python train.py --num_hidden_layers=9 --hidden_size=64 --num_attention_heads=2 --num_key_value_heads=2 --head_dim=32 --intermediate_size=256 --vocab_size=2048 --hidden_act="tanh_gelu" --norm="layernorm" --norm_place="pre" --norm_eps=1e-05 --positions="learned" --qk_norm=false --attn_scale=0.177 --bias="all" --tie_word_embeddings=true --parallel_block=false --init="normal" --init_std_qkv=0.0625 --init_std_o=0.0147 --init_std_up=0.0625 --init_std_down=0.0147 --optimizer="adamw" --learning_rate=0.00268 --beta1=0.9 --beta2=0.98 --weight_decay=0.016 --lr_head=0.0117 --max_grad_norm=1.0 --warmup_steps=219 --schedule="wsd" --decay_fraction=0.663 --decay_shape="linear" --final_lr_fraction=0.0 --batch_tokens=8192 --max_seq_len=128 --doc_mask=true --train_tokens=112800000 --max_steps=13770 --dataset="wikipedia_en"
Each number is 50 + 12 x the weight over its row's rms, rounded and kept within 0 to 99. Layers, rows and columns count from 0. The size before them is the row's rms in percent of the matrix's.

# q: layer 6 attention query, 64x64, rms 0.208, rows 0-31, columns 0-63
# k: layer 6 attention key, 64x64, rms 0.21, rows 0-31, columns 0-63
# v: layer 6 attention value, 64x64, rms 0.247, rows 0-20, columns 0-63
# o: layer 6 attention output (transposed), 64x64, rms 0.241, rows 0-19, columns 0-63
q0 112:57 65 37 58 44 53 41 36 54 42 36 59 30 22 61 49 34 46 38 50 42 64 51 30 37 57 42 54 41 82 46 58 66 53 50 40 53 67 55 46 48 49 49 50 54 59 35 62 53 65 33 46 33 58 57 59 70 36 38 71 33 56 28 58
k0 113:45 42 47 53 47 50 35 55 44 48 31 51 30 51 42 61 46 63 45 63 72 53 50 55 25 60 62 45 60 54 60 41 55 72 60 63 61 63 51 63 54 47 46 51 49 60 35 55 88 51 48 47 41 52 32 36 45 50 61 40 78 50 41 18
q1 107:20 48 39 38 46 72 41 51 39 55 36 55 62 35 51 51 61 57 50 70 63 51 58 64 62 50 34 59 78 64 61 48 40 56 56 60 45 46 66 50 49 55 52 53 58 65 19 55 33 53 45 42 65 45 50 45 48 61 52 23 33 34 53 64
k1 111:21 49 51 38 73 49 38 59 50 49 36 38 47 36 42 38 65 62 79 54 35 49 48 47 67 58 50 64 57 48 42 40 46 62 60 38 38 54 52 63 36 60 54 16 37 59 56 55 43 62 34 44 52 41 39 48 49 56 56 56 32 30 50 69
q2 111:51 37 42 62 52 65 62 63 37 52 38 69 47 62 69 50 39 31 37 35 56 65 51 63 59 50 44 42 47 67 55 60 33 58 30 13 36 67 52 54 62 37 44 71 63 50 56 42 55 51 53 60 47 53 47 35 47 60 59 35 64 37 59 36
k2 104:32 63 34 46 48 51 53 51 61 35 37 64 31 40 54 38 54 20 49 46 57 49 59 29 69 62 74 63 63 61 63 53 48 40 42 43 36 48 62 55 65 75 42 41 28 42 66 46 40 56 49 60 53 53 41 34 40 41 57 63 64 55 35 48
q3 128:72 44 35 46 50 36 34 51 78 52 31 47 58 31 54 67 56 45 59 48 59 65 50 43 43 52 46 52 44 67 45 58 52 67 59 67 54 32 47 54 67 36 43 76 53 31 49 63 68 46 47 50 57 23 34 50 62 33 43 34 57 62 48 42
k3 125:41 44 53 53 39 32 62 43 60 45 23 62 59 31 43 62 49 62 59 46 65 53 41 37 71 39 44 33 58 60 44 55 52 23 48 62 54 70 64 65 74 52 47 59 64 35 41 76 60 50 58 43 51 38 42 73 51 41 54 52 50 33 46 43
q4 102:47 35 51 60 72 43 73 63 65 44 44 66 40 51 35 64 47 39 48 51 52 45 38 30 49 25 58 51 59 62 62 38 38 44 44 52 58 83 70 39 59 31 41 72 41 57 53 53 54 56 68 40 43 64 45 38 44 49 45 45 33 51 50 70
k4 096:48 47 30 66 52 59 60 37 76 41 49 73 35 46 38 56 70 36 58 56 54 73 53 42 28 53 48 55 44 60 58 47 34 41 40 52 33 34 37 56 61 56 46 48 55 46 59 67 73 62 73 36 39 34 46 37 63 31 54 55 47 52 43 51
q5 113:30 44 53 32 44 40 56 38 62 67 38 34 73 30 41 60 46 38 49 50 60 58 35 53 49 59 20 46 52 51 57 41 65 60 51 71 47 47 52 46 56 57 47 31 43 55 68 70 48 44 59 35 61 71 48 23 54 61 38 55 53 32 43 43
k5 109:54 36 40 45 40 50 38 47 62 68 42 18 57 31 40 43 46 65 62 48 23 43 47 59 51 46 51 38 45 60 51 34 35 59 63 46 37 46 53 64 69 47 42 42 77 41 50 36 42 57 60 38 57 68 70 32 55 59 52 54 50 35 70 59
q6 090:50 72 27 47 41 48 50 83 46 41 33 43 36 33 53 46 56 43 46 35 61 43 62 27 58 42 41 52 36 38 38 30 32 47 47 56 58 50 44 31 44 50 35 50 64 48 70 63 57 50 55 49 76 58 66 62 46 70 43 60 50 53 49 62
k6 094:60 42 47 46 28 54 48 46 71 70 44 71 47 61 58 50 43 67 52 32 53 55 49 62 46 48 47 38 58 56 51 49 47 30 41 55 28 51 53 57 40 41 39 71 54 42 31 77 38 55 49 73 59 56 57 40 45 63 22 61 26 57 59 42
q7 111:53 44 67 40 51 42 59 61 44 77 47 35 57 46 61 52 32 41 54 55 49 45 39 48 40 39 69 37 67 45 54 56 67 34 62 58 48 19 78 64 56 44 57 60 46 57 43 23 82 48 61 57 50 40 50 50 61 45 38 47 44 53 40 40
k7 106:67 57 50 63 72 58 46 55 49 42 50 55 81 22 44 52 51 52 56 70 50 65 44 37 50 25 41 48 33 59 49 40 56 31 47 59 61 49 65 39 60 51 44 67 38 46 49 22 61 35 59 57 42 36 71 52 57 54 50 54 34 46 67 50
q8 110:41 51 56 60 42 41 60 70 32 61 69 71 63 30 52 58 53 42 39 26 52 47 46 33 60 47 63 49 32 37 59 50 59 63 30 48 26 40 44 55 47 54 47 49 45 57 53 46 34 68 68 63 49 51 38 49 54 16 30 49 51 53 59 37
k8 106:38 73 39 60 33 71 67 28 52 58 61 43 58 42 60 47 43 50 35 32 50 32 60 22 49 44 46 45 33 62 71 62 63 54 56 75 57 48 60 51 45 50 46 58 46 51 45 29 52 71 54 51 52 37 43 38 60 28 40 47 45 58 49 32
q9 112:61 42 66 36 35 37 52 55 28 41 67 55 43 38 21 58 47 40 55 53 34 73 33 54 46 57 32 55 41 67 44 83 52 47 50 60 51 42 55 59 47 73 54 40 44 51 62 54 38 41 53 63 52 54 68 58 40 41 52 47 67 52 27 53
k9 108:55 50 47 43 40 64 46 38 59 42 50 44 46 48 25 29 52 71 27 44 43 72 51 30 67 42 48 51 28 41 53 70 39 48 42 52 61 42 64 60 37 51 52 51 68 35 59 34 64 48 47 56 60 58 61 60 44 66 27 45 80 55 50 53
q10 102:61 39 30 45 55 46 47 35 46 50 44 79 56 51 48 53 39 39 43 53 56 49 49 64 51 42 59 48 42 36 39 48 50 29 62 55 57 45 28 41 46 48 73 59 70 56 78 68 62 49 49 41 30 29 50 49 35 39 43 58 61 41 22 32
k10 103:53 76 44 58 60 52 50 52 42 68 63 25 43 61 56 48 56 44 49 66 69 55 36 56 73 34 53 62 47 56 60 72 47 54 62 48 55 61 23 54 59 41 50 52 56 63 63 46 66 34 65 31 35 51 43 51 48 50 36 40 67 36 26 55
q11 115:43 52 51 14 79 58 49 46 52 54 53 34 38 56 41 54 68 53 55 40 58 61 63 39 53 38 75 64 49 43 32 60 62 33 44 67 71 31 60 43 61 65 46 46 54 38 40 67 36 60 34 56 53 53 56 58 51 36 39 41 39 52 63 44
k11 109:56 38 51 58 50 47 66 42 43 55 41 39 56 47 51 43 59 61 45 47 47 76 54 39 50 33 68 42 46 45 26 45 67 61 43 68 54 57 74 42 39 57 55 59 62 39 46 80 49 50 70 49 53 39 28 47 70 57 32 48 22 36 40 49
q12 105:62 42 51 59 66 46 51 59 57 21 38 45 34 39 44 43 55 49 63 49 53 48 48 67 65 54 46 63 49 51 79 58 53 31 28 58 57 47 61 71 21 52 66 52 46 46 48 63 52 28 50 66 54 44 32 34 44 37 25 52 56 53 62 52
k12 105:69 46 41 64 52 21 60 69 54 50 61 51 19 41 43 53 63 49 43 42 52 59 39 54 56 31 49 59 27 47 48 70 51 21 53 37 63 52 47 47 47 60 50 45 64 74 62 56 51 48 58 62 67 34 57 57 33 50 68 46 53 47 40 60
q13 116:42 48 47 39 62 44 25 52 63 69 47 52 64 51 41 28 40 38 57 18 54 47 60 47 63 54 65 46 45 57 72 62 65 38 38 34 59 54 65 52 25 63 47 58 51 35 59 62 45 71 40 50 46 56 42 30 31 50 38 51 38 51 44 38
k13 117:61 70 32 33 41 23 59 44 65 49 45 37 61 50 47 46 69 38 28 54 68 47 44 56 48 37 66 63 45 62 43 38 79 60 47 59 52 55 71 72 46 54 44 43 52 58 54 44 55 62 59 43 42 50 33 37 57 25 43 45 40 57 38 38
q14 137:34 50 43 51 31 46 64 32 48 39 20 61 47 77 56 29 77 42 53 57 57 60 44 51 61 38 54 55 49 45 56 64 62 67 39 62 45 55 51 54 35 84 45 39 47 42 43 56 61 58 62 49 55 46 45 42 70 52 54 36 52 31 41 53
k14 118:29 55 60 46 67 40 58 41 42 54 26 58 44 43 60 33 64 40 61 62 51 69 56 40 63 33 45 33 62 37 39 40 53 58 60 54 56 37 59 66 66 45 43 20 63 50 40 39 43 64 44 52 74 54 43 34 58 30 39 49 56 49 34 63
q15 113:52 33 45 53 23 72 44 63 43 50 54 69 54 48 38 72 50 62 44 29 43 74 45 33 75 48 32 64 37 53 60 54 62 44 53 48 44 33 52 70 55 54 53 35 55 54 38 41 52 51 73 58 55 36 63 60 45 56 64 34 48 67 47 49
k15 107:32 68 55 58 44 48 66 45 25 32 50 68 59 34 60 43 57 69 33 28 48 55 60 30 70 39 45 73 33 49 67 59 45 35 53 53 46 41 60 68 43 33 57 41 39 43 55 58 67 54 57 50 59 59 34 42 43 44 34 53 56 48 65 53
q16 116:50 46 29 59 40 38 19 64 50 53 53 43 43 57 35 50 44 42 55 46 50 47 25 36 52 39 44 45 58 63 50 55 45 53 30 69 59 46 49 55 34 52 70 46 39 61 35 60 59 32 79 35 76 52 60 54 64 40 38 46 56 30 55 41
k16 120:76 45 40 59 52 54 44 49 48 42 58 38 56 49 57 35 62 66 57 54 43 63 40 41 68 46 10 45 41 54 58 49 48 15 58 45 51 48 43 56 35 54 59 28 67 42 43 45 56 45 58 70 69 37 47 26 59 52 51 44 46 42 66 50
q17 108:60 60 55 84 45 37 79 54 45 54 42 37 59 51 60 33 50 48 76 41 53 61 66 48 45 47 37 48 67 62 61 60 59 62 54 49 37 46 55 38 45 61 30 48 38 39 42 43 66 39 39 59 42 48 60 54 30 43 56 50 57 80 33 58
k17 112:55 50 52 68 48 30 38 54 55 25 41 77 53 52 33 58 26 43 48 41 66 61 47 58 50 42 45 43 62 40 48 71 42 60 29 58 59 45 82 43 67 50 34 53 36 53 46 36 53 58 31 56 56 56 69 72 42 60 48 56 53 49 53 55
q18 118:21 75 61 47 43 58 68 56 51 52 54 48 18 38 62 36 52 32 37 55 55 70 44 54 50 52 64 48 54 26 74 58 32 50 64 46 48 64 51 39 58 73 52 59 65 51 61 59 52 36 44 40 47 62 62 45 49 46 50 37 44 46 63 62
k18 122:37 72 36 36 61 64 45 50 44 49 54 42 31 45 34 59 66 39 63 46 32 81 57 51 53 27 54 66 63 47 54 66 36 50 36 47 33 51 61 42 50 64 51 55 56 44 45 66 29 57 34 46 52 49 77 33 50 67 45 53 48 58 37 59
q19 116:55 41 66 21 74 57 57 62 39 48 49 28 33 65 60 43 46 40 43 40 49 36 65 47 46 34 40 45 38 62 33 42 71 43 33 53 30 48 38 67 51 60 49 58 41 42 64 54 47 66 47 69 54 48 61 62 57 40 36 46 56 28 63 47
k19 110:54 30 42 24 41 56 68 47 63 50 54 39 58 31 68 40 72 58 44 48 59 44 65 47 38 61 68 15 43 41 43 43 65 57 42 59 63 58 65 48 52 67 44 60 38 44 50 45 34 51 68 77 43 42 46 49 58 57 30 51 46 51 46 52
q20 126:55 49 55 53 39 45 61 42 58 40 42 49 39 66 61 21 33 58 53 78 26 39 39 40 53 25 55 42 56 49 37 54 40 66 41 56 32 71 44 50 42 39 48 29 53 45 36 51 57 74 72 60 56 38 54 52 51 57 63 52 63 66 55 43
k20 123:46 44 56 39 51 45 60 46 44 57 41 69 57 50 62 49 30 59 60 74 59 39 59 35 48 42 22 37 73 37 57 38 48 64 47 54 58 39 36 32 36 38 61 36 47 46 53 27 71 54 53 61 51 52 36 34 67 38 44 50 58 73 37 55
q21 124:57 51 50 55 75 54 46 63 53 53 53 44 41 67 52 50 54 34 34 49 70 58 50 49 69 44 55 50 28 56 47 53 29 36 36 43 58 46 51 20 62 55 47 29 51 53 39 51 61 39 61 67 50 76 42 33 58 59 45 58 69 56 80 41
k21 117:72 32 51 70 45 48 57 54 39 53 59 67 17 45 49 55 45 29 45 41 39 54 52 51 75 56 59 50 37 48 55 56 52 41 36 56 38 38 60 41 43 62 48 58 65 33 46 50 51 43 57 63 59 63 41 15 56 47 68 58 33 45 50 31
q22 121:63 49 33 38 43 72 42 55 56 23 36 59 54 54 51 42 58 51 53 23 43 44 47 65 68 45 51 57 56 42 36 56 76 57 71 53 47 59 30 35 26 40 54 48 56 31 58 75 39 42 43 46 53 43 35 44 60 66 59 54 50 61 51 63
k22 114:55 70 62 37 41 30 68 39 33 65 45 49 43 63 63 73 55 53 39 43 70 49 30 53 54 40 50 45 63 50 44 45 48 42 74 29 35 53 30 63 47 37 51 36 54 46 62 63 31 53 50 57 50 63 31 63 38 61 65 38 51 47 43 68
q23 108:37 40 65 56 58 54 59 45 50 57 59 53 54 50 36 55 59 52 46 45 60 57 43 51 59 39 50 48 56 64 53 50 46 28 38 66 56 44 53 25 48 53 34 38 53 50 22 28 86 61 40 48 42 58 30 34 77 44 55 71 49 41 38 68
k23 116:62 33 53 78 71 44 60 43 42 53 61 85 45 45 38 42 35 45 51 57 49 54 50 58 41 69 62 39 46 51 50 33 60 56 59 58 54 47 67 58 67 46 43 55 70 54 35 26 75 52 43 33 46 48 33 34 56 54 58 47 40 54 50 33
q24 101:53 53 39 67 41 45 31 53 56 65 78 38 28 35 40 70 45 56 68 45 59 61 65 42 59 52 24 42 55 47 72 35 69 62 46 55 49 41 52 44 62 41 55 38 54 37 33 41 38 61 60 38 42 74 61 34 45 54 47 45 40 41 60 51
k24 101:36 62 37 46 55 26 49 53 30 45 63 31 53 55 41 48 42 60 32 52 39 45 63 43 51 67 35 46 44 43 41 71 40 65 61 62 44 59 70 62 60 59 53 49 37 56 37 57 59 58 49 36 31 53 36 21 67 30 70 50 47 53 60 64
q25 094:45 52 53 49 19 49 63 41 45 57 49 60 44 44 45 54 29 49 50 51 52 65 56 43 71 68 48 50 50 22 73 49 74 69 47 60 58 69 63 70 50 49 41 40 46 53 61 59 36 49 64 41 50 28 44 40 63 56 31 53 56 59 41 28
k25 091:31 48 36 50 43 61 52 47 50 62 43 59 62 34 58 41 38 51 40 50 32 49 48 38 32 13 43 46 45 58 68 70 65 57 46 45 53 38 56 71 68 26 40 66 45 46 38 53 49 68 60 50 60 75 60 44 40 35 58 51 51 63 44 60
q26 102:48 46 56 34 44 54 40 21 69 56 61 42 51 40 47 56 37 52 58 41 55 74 39 60 59 58 47 30 37 64 53 48 50 62 42 36 52 49 41 43 42 58 61 38 33 68 24 44 22 62 47 47 61 58 35 39 61 60 52 56 60 19 55 49
k26 112:45 26 51 50 42 51 54 43 43 55 48 23 50 55 56 55 51 57 56 57 38 29 45 41 43 82 46 51 35 59 43 19 51 69 51 42 47 55 66 63 45 50 57 46 60 57 56 26 44 43 41 46 65 62 30 21 58 41 68 51 58 58 62 40
q27 114:59 60 33 58 46 61 52 43 51 46 44 56 49 43 44 61 71 45 39 43 53 53 38 36 24 51 60 42 37 18 58 36 69 43 74 59 67 41 41 52 59 37 53 38 53 53 48 71 43 53 70 55 35 73 54 62 79 50 56 48 47 65 57 53
k27 105:38 76 71 64 38 46 64 48 36 53 56 36 46 48 56 67 38 53 45 66 41 67 61 48 39 48 46 46 48 46 58 50 47 57 73 73 33 50 31 44 56 29 58 57 56 44 44 80 58 45 58 45 39 53 46 34 62 31 67 38 51 28 56 48
q28 099:53 64 47 44 27 54 46 49 45 59 61 62 29 47 37 43 63 57 34 55 56 52 53 44 68 20 39 61 29 47 29 49 41 42 69 45 46 41 56 33 40 33 33 56 47 47 63 60 48 65 61 69 52 66 63 62 44 62 67 54 30 47 37 66
k28 098:51 50 66 30 28 67 50 37 60 50 61 79 49 54 48 55 56 59 43 50 37 42 66 53 45 56 55 41 49 59 31 46 53 57 38 54 30 48 53 52 32 31 34 71 57 49 33 68 59 52 45 44 47 71 24 49 56 56 24 58 51 70 54 56
q29 102:37 31 55 20 43 51 30 53 35 49 39 39 31 35 30 59 46 53 34 70 47 50 68 48 35 51 34 56 46 63 65 52 54 55 72 45 64 72 35 55 45 68 50 46 65 50 54 65 66 49 31 54 39 50 37 55 57 35 56 57 57 51 36 47
k29 101:45 50 51 28 56 54 56 64 42 55 52 54 29 28 35 37 58 70 50 62 54 50 50 59 39 71 72 47 65 45 43 65 58 56 46 49 66 52 42 75 56 59 36 50 54 56 51 72 71 48 39 30 42 65 68 56 43 64 43 34 49 43 38 29
q30 126:67 52 54 65 31 53 29 67 57 55 37 42 37 70 65 31 61 41 60 49 64 65 76 34 44 65 44 51 57 56 36 69 73 49 34 39 47 42 55 37 52 52 46 31 60 52 41 39 51 42 40 57 45 62 57 62 42 61 56 54 45 30 57 33
k30 123:58 51 62 51 51 42 30 75 30 31 34 58 50 55 62 45 32 48 39 44 58 64 50 57 59 53 55 45 48 47 32 69 47 52 45 41 65 41 86 45 62 64 42 42 46 43 37 57 40 47 48 86 43 64 48 36 45 42 52 55 45 46 38 30
q31 110:50 40 45 59 66 60 50 37 23 66 65 68 69 66 45 44 51 62 34 58 59 59 50 47 59 72 53 76 58 61 75 47 50 47 58 32 40 49 51 62 24 62 41 44 45 46 43 57 44 31 59 46 52 23 63 53 56 50 39 68 54 51 52 49
k31 113:61 26 48 70 69 60 40 49 43 48 80 63 44 53 52 45 45 43 28 49 40 42 49 65 61 51 52 78 58 61 64 51 69 59 45 29 67 47 46 52 37 38 34 42 45 45 46 38 55 54 49 44 65 46 66 67 25 51 61 42 60 38 60 56
v0 134:70 51 61 57 42 57 26 53 35 27 51 54 47 42 54 64 57 16 55 38 36 29 57 46 49 43 44 36 54 33 45 33 44 69 79 59 49 76 58 64 34 43 54 63 68 50 60 54 66 49 52 41 53 44 54 51 38 44 39 47 43 49 41 51
o0 131:33 61 48 40 56 47 42 49 36 41 53 56 51 48 60 31 65 52 50 49 35 54 38 71 60 51 56 49 78 31 23 42 70 39 45 54 44 64 66 68 49 66 42 51 45 54 39 50 59 49 61 59 73 44 29 67 42 41 30 53 59 26 47 50
v1 116:39 51 56 52 43 57 32 70 37 74 62 23 30 47 57 66 51 52 49 70 59 48 51 43 53 49 56 61 59 69 46 66 48 42 56 84 54 42 43 31 54 70 43 28 52 52 34 35 57 48 51 40 48 64 61 52 48 41 42 50 56 55 67 67
o1 122:68 64 70 47 55 39 47 72 38 57 33 50 39 55 65 48 43 41 41 77 78 36 37 53 36 46 35 36 39 35 35 56 47 73 55 49 48 62 42 40 60 57 47 48 50 55 55 47 67 57 44 37 36 29 43 30 62 54 46 48 65 68 47 52
v2 121:45 43 36 46 54 43 43 44 60 70 44 56 55 56 52 55 45 44 47 53 54 34 62 58 50 53 53 55 38 55 51 55 29 48 82 68 79 38 64 49 25 68 52 52 52 48 45 57 64 47 49 47 38 61 49 49 32 39 62 49 41 91 37 67
o2 127:21 66 63 42 66 39 54 72 62 48 56 50 48 32 42 55 66 26 83 78 52 46 41 54 51 49 48 24 53 48 43 51 58 57 41 46 37 38 68 38 54 53 50 55 43 46 52 51 39 58 50 40 57 43 39 32 66 64 63 41 38 43 56 57
v3 113:32 47 49 40 56 45 62 46 29 58 51 58 56 33 51 52 57 30 46 10 41 36 47 44 26 52 43 48 52 40 39 52 52 62 22 50 60 54 40 63 45 55 62 32 75 53 53 47 68 42 48 75 44 52 55 56 61 53 43 61 62 59 32 54
o3 122:49 78 58 43 48 51 65 58 59 47 38 42 30 56 31 48 57 47 34 31 48 71 44 36 56 65 66 54 58 63 33 39 40 39 46 52 54 63 27 71 45 49 70 65 48 61 41 45 38 54 37 63 65 45 35 40 44 66 50 49 31 53 69 57
v4 127:55 69 73 51 65 43 54 47 69 57 39 47 32 33 63 58 52 63 51 15 49 70 66 53 49 62 63 39 39 30 57 66 60 69 39 51 37 49 46 58 46 45 48 41 48 52 59 46 63 46 29 34 42 52 57 57 49 43 67 45 58 41 74 55
o4 122:57 49 40 53 38 71 57 58 29 51 49 51 43 76 49 67 69 36 53 40 28 62 63 57 20 66 55 48 48 41 45 62 27 30 59 65 33 35 40 49 52 70 61 51 50 49 57 63 54 61 63 56 44 47 46 23 43 45 49 56 46 41 47 55
v5 117:46 40 48 49 55 51 42 66 41 56 35 39 46 47 40 46 58 47 56 10 31 46 40 54 38 57 65 50 63 39 79 64 69 44 63 46 52 29 66 35 48 36 57 58 49 50 47 48 58 48 55 37 55 74 31 59 55 43 28 55 38 67 43 54
o5 119:50 68 66 46 36 37 55 52 64 58 35 42 44 50 58 57 41 51 58 37 47 47 44 71 49 62 62 63 69 33 41 64 38 32 48 56 54 69 61 52 73 41 65 28 51 57 51 47 34 45 29 35 59 71 66 33 63 32 51 45 37 46 33 52
v6 112:24 40 43 50 33 45 31 40 57 51 48 56 61 49 59 71 49 46 50 37 75 73 40 54 47 54 39 44 58 48 64 76 42 66 65 57 58 52 47 14 47 64 52 75 59 45 57 47 42 47 50 51 61 54 39 34 37 39 44 38 55 36 54 57
o6 112:43 49 43 61 69 37 38 43 47 38 43 31 52 36 62 40 56 54 66 53 43 34 37 53 59 45 55 49 43 66 45 63 45 52 68 77 45 64 50 64 65 69 65 48 65 44 38 45 39 43 46 29 43 54 50 34 71 26 49 60 64 44 65 26
v7 120:33 43 54 38 38 55 52 40 47 71 50 59 50 65 41 65 37 46 49 45 50 49 39 65 58 42 62 53 64 15 56 42 31 56 37 63 71 42 66 54 37 54 56 43 46 55 58 45 55 52 77 42 50 33 45 42 43 51 45 56 52 17 72 36
o7 123:37 54 67 50 51 30 47 50 46 27 54 33 62 43 52 43 40 38 40 22 73 32 42 65 48 56 72 61 33 63 44 51 50 46 36 62 57 43 34 51 52 66 59 69 58 46 63 57 43 52 68 77 38 50 72 49 52 45 34 43 53 45 56 52
v8 114:34 56 42 40 46 45 32 47 51 41 46 39 21 61 39 16 35 55 59 40 47 33 58 53 37 33 46 60 59 64 56 52 57 59 38 51 54 43 58 77 55 55 57 61 32 44 37 57 52 43 68 53 54 53 57 44 60 76 68 39 53 44 36 72
o8 123:62 52 58 37 36 35 58 30 58 29 30 49 51 52 45 57 33 57 65 66 60 60 44 49 56 45 15 53 68 45 29 38 43 38 40 47 73 36 46 54 52 47 60 37 56 58 62 74 45 41 69 55 63 47 44 56 65 50 67 60 50 51 59 46
v9 131:45 40 59 52 70 41 48 74 45 67 59 55 51 21 29 72 52 44 58 31 81 50 67 47 66 45 50 49 42 65 38 40 47 55 44 46 62 35 33 60 43 42 48 62 51 50 37 59 48 47 36 66 52 55 42 34 60 53 45 43 72 53 70 49
o9 127:41 61 48 58 38 46 68 48 45 50 51 46 51 51 42 66 65 19 41 76 43 41 32 54 34 37 41 67 48 44 61 46 40 39 70 51 46 37 37 69 55 46 37 55 51 63 45 48 72 53 23 44 45 60 38 61 54 68 54 57 63 46 76 50
v10 122:46 47 42 46 53 40 56 79 42 38 66 62 54 61 54 18 38 43 58 51 45 52 42 25 39 34 72 29 41 44 43 25 60 45 49 67 51 52 19 51 58 60 57 58 42 44 42 56 45 44 42 36 59 65 52 54 35 43 66 52 50 54 63 54
o10 128:42 41 67 35 67 43 60 49 32 65 62 32 57 83 46 42 54 36 53 53 39 70 42 45 65 38 39 48 45 28 50 50 50 60 25 59 77 57 46 63 58 34 42 46 62 43 46 57 37 48 41 50 45 55 49 52 45 67 72 61 62 44 39 40
v11 127:54 44 52 52 51 59 52 75 79 51 47 57 55 38 37 43 44 56 40 50 55 43 46 40 54 55 56 60 49 43 50 45 33 80 65 36 61 63 29 51 79 41 52 41 55 57 23 58 33 45 63 48 59 40 26 49 46 55 47 41 42 78 60 47
o11 134:37 35 78 66 37 49 42 56 50 53 31 39 32 44 62 41 75 45 50 37 46 59 41 60 54 45 19 57 44 76 61 63 68 47 43 54 51 37 52 54 64 41 60 34 38 45 56 49 68 50 32 37 44 62 54 72 44 57 62 43 54 50 48 49
v12 116:54 55 33 56 57 45 70 51 13 50 52 42 56 09 56 49 46 37 58 53 39 54 39 58 23 76 43 49 54 43 37 71 41 57 51 51 60 38 55 59 57 48 46 55 56 55 58 64 38 49 62 39 57 71 52 58 39 50 43 40 60 64 58 51
o12 111:34 64 58 52 76 53 54 44 69 40 33 40 48 59 49 68 70 65 49 43 42 57 56 42 50 35 52 43 47 47 41 45 69 27 54 42 61 64 50 47 42 46 73 43 55 61 42 31 64 56 32 54 28 76 42 28 53 41 40 52 58 63 38 52
v13 126:47 56 67 37 58 56 51 46 69 77 51 49 49 38 44 29 45 44 44 59 37 64 61 59 45 45 64 57 48 28 55 41 46 13 88 31 49 52 75 49 59 40 46 49 51 53 46 54 38 52 44 65 44 52 51 45 34 61 59 63 61 49 42 48
o13 126:49 46 75 61 29 60 48 60 68 57 65 47 55 33 34 55 50 50 51 47 44 45 45 55 26 60 58 48 42 41 50 61 75 38 48 62 43 39 69 41 34 27 51 74 39 29 44 51 37 47 69 41 57 51 65 52 55 69 36 57 42 56 39 35
v14 118:50 63 32 42 40 51 50 50 55 33 44 72 38 44 47 75 35 54 42 47 51 44 49 44 62 60 36 67 38 51 42 28 56 52 44 56 45 74 56 40 72 59 43 38 78 63 48 57 45 52 59 46 40 58 79 40 49 73 24 47 47 53 59 52
o14 118:65 56 44 47 52 44 34 42 56 68 53 55 42 46 69 56 64 67 27 29 48 64 33 54 41 35 41 36 31 65 46 27 57 71 57 34 33 36 70 59 60 62 37 61 47 46 62 68 55 50 51 56 53 57 36 42 31 57 43 46 49 64 63 58
v15 127:17 36 46 48 56 58 41 56 72 50 40 55 62 74 62 47 45 61 36 33 63 51 47 31 40 60 50 50 43 61 29 57 76 36 51 40 44 24 26 42 38 52 49 58 73 55 48 47 59 53 39 44 53 56 52 44 56 56 62 53 28 45 51 45
o15 124:61 33 53 69 31 41 48 56 44 71 47 49 62 44 49 56 58 50 59 54 47 60 57 46 67 46 57 61 43 71 36 53 20 69 55 53 58 62 61 46 53 36 44 50 74 52 27 60 33 44 43 30 46 49 47 24 38 58 50 32 43 34 66 55
v16 120:65 41 58 51 49 47 44 21 55 41 51 46 38 32 47 70 51 53 53 61 35 65 46 47 50 52 20 78 44 62 36 60 78 62 65 43 69 50 38 54 41 55 51 45 15 50 49 53 48 49 39 60 52 54 49 54 45 45 61 60 50 72 45 43
o16 110:57 51 48 42 73 53 42 68 46 47 33 46 49 39 31 56 30 44 61 61 30 67 77 36 44 52 48 57 33 47 48 47 66 46 70 38 54 55 59 31 67 65 58 51 38 40 36 58 67 43 32 41 59 59 52 70 59 42 54 49 31 39 66 53
v17 118:47 25 79 46 48 61 49 37 38 41 55 40 65 56 43 58 46 54 46 34 50 45 55 57 61 49 66 66 63 77 63 50 49 44 38 45 36 63 63 54 48 67 54 51 66 55 25 43 36 47 44 44 49 23 47 58 56 30 37 49 57 53 26 61
o17 114:60 53 48 63 65 50 45 42 73 43 43 67 44 32 56 35 62 47 41 57 72 55 28 33 37 61 40 53 55 51 47 51 35 59 63 64 54 61 29 57 66 33 42 36 40 60 59 56 50 51 53 35 72 21 49 74 53 33 45 47 47 43 46 61
v18 133:61 52 43 41 46 58 34 27 35 52 47 58 55 60 46 39 34 37 55 65 53 44 62 39 25 62 50 63 54 47 37 46 63 34 38 68 44 39 46 64 47 50 51 37 77 54 49 59 41 51 53 40 56 33 40 62 24 50 37 52 67 55 82 40
o18 129:52 61 54 50 66 44 48 59 64 43 37 38 65 72 70 64 61 50 40 63 50 65 39 43 47 36 53 47 36 63 23 51 52 47 55 52 60 61 63 39 19 50 50 53 60 37 59 45 45 47 38 68 52 41 61 66 40 56 31 21 61 36 46 33
v19 128:26 44 34 61 29 68 57 33 34 56 48 50 46 61 63 61 48 48 52 51 60 69 43 38 62 54 64 25 46 40 28 49 46 50 57 44 64 36 68 63 65 48 48 48 61 42 53 48 49 43 39 56 47 33 70 69 60 63 75 44 52 69 50 57
o19 124:66 41 58 55 73 65 68 32 37 52 67 58 41 54 62 46 60 46 52 38 48 52 36 59 65 48 65 58 29 55 40 47 67 52 47 36 46 38 34 29 26 41 65 45 63 58 52 60 51 52 53 38 45 38 28 34 73 57 55 52 29 42 62 57
v20 110:50 31 78 67 53 42 78 50 52 60 52 47 43 60 48 46 45 46 46 60 29 36 56 34 67 56 48 40 61 54 63 71 51 57 44 75 47 73 47 51 59 57 48 34 56 70 53 53 21 50 23 58 41 48 52 52 39 59 40 41 41 60 47 54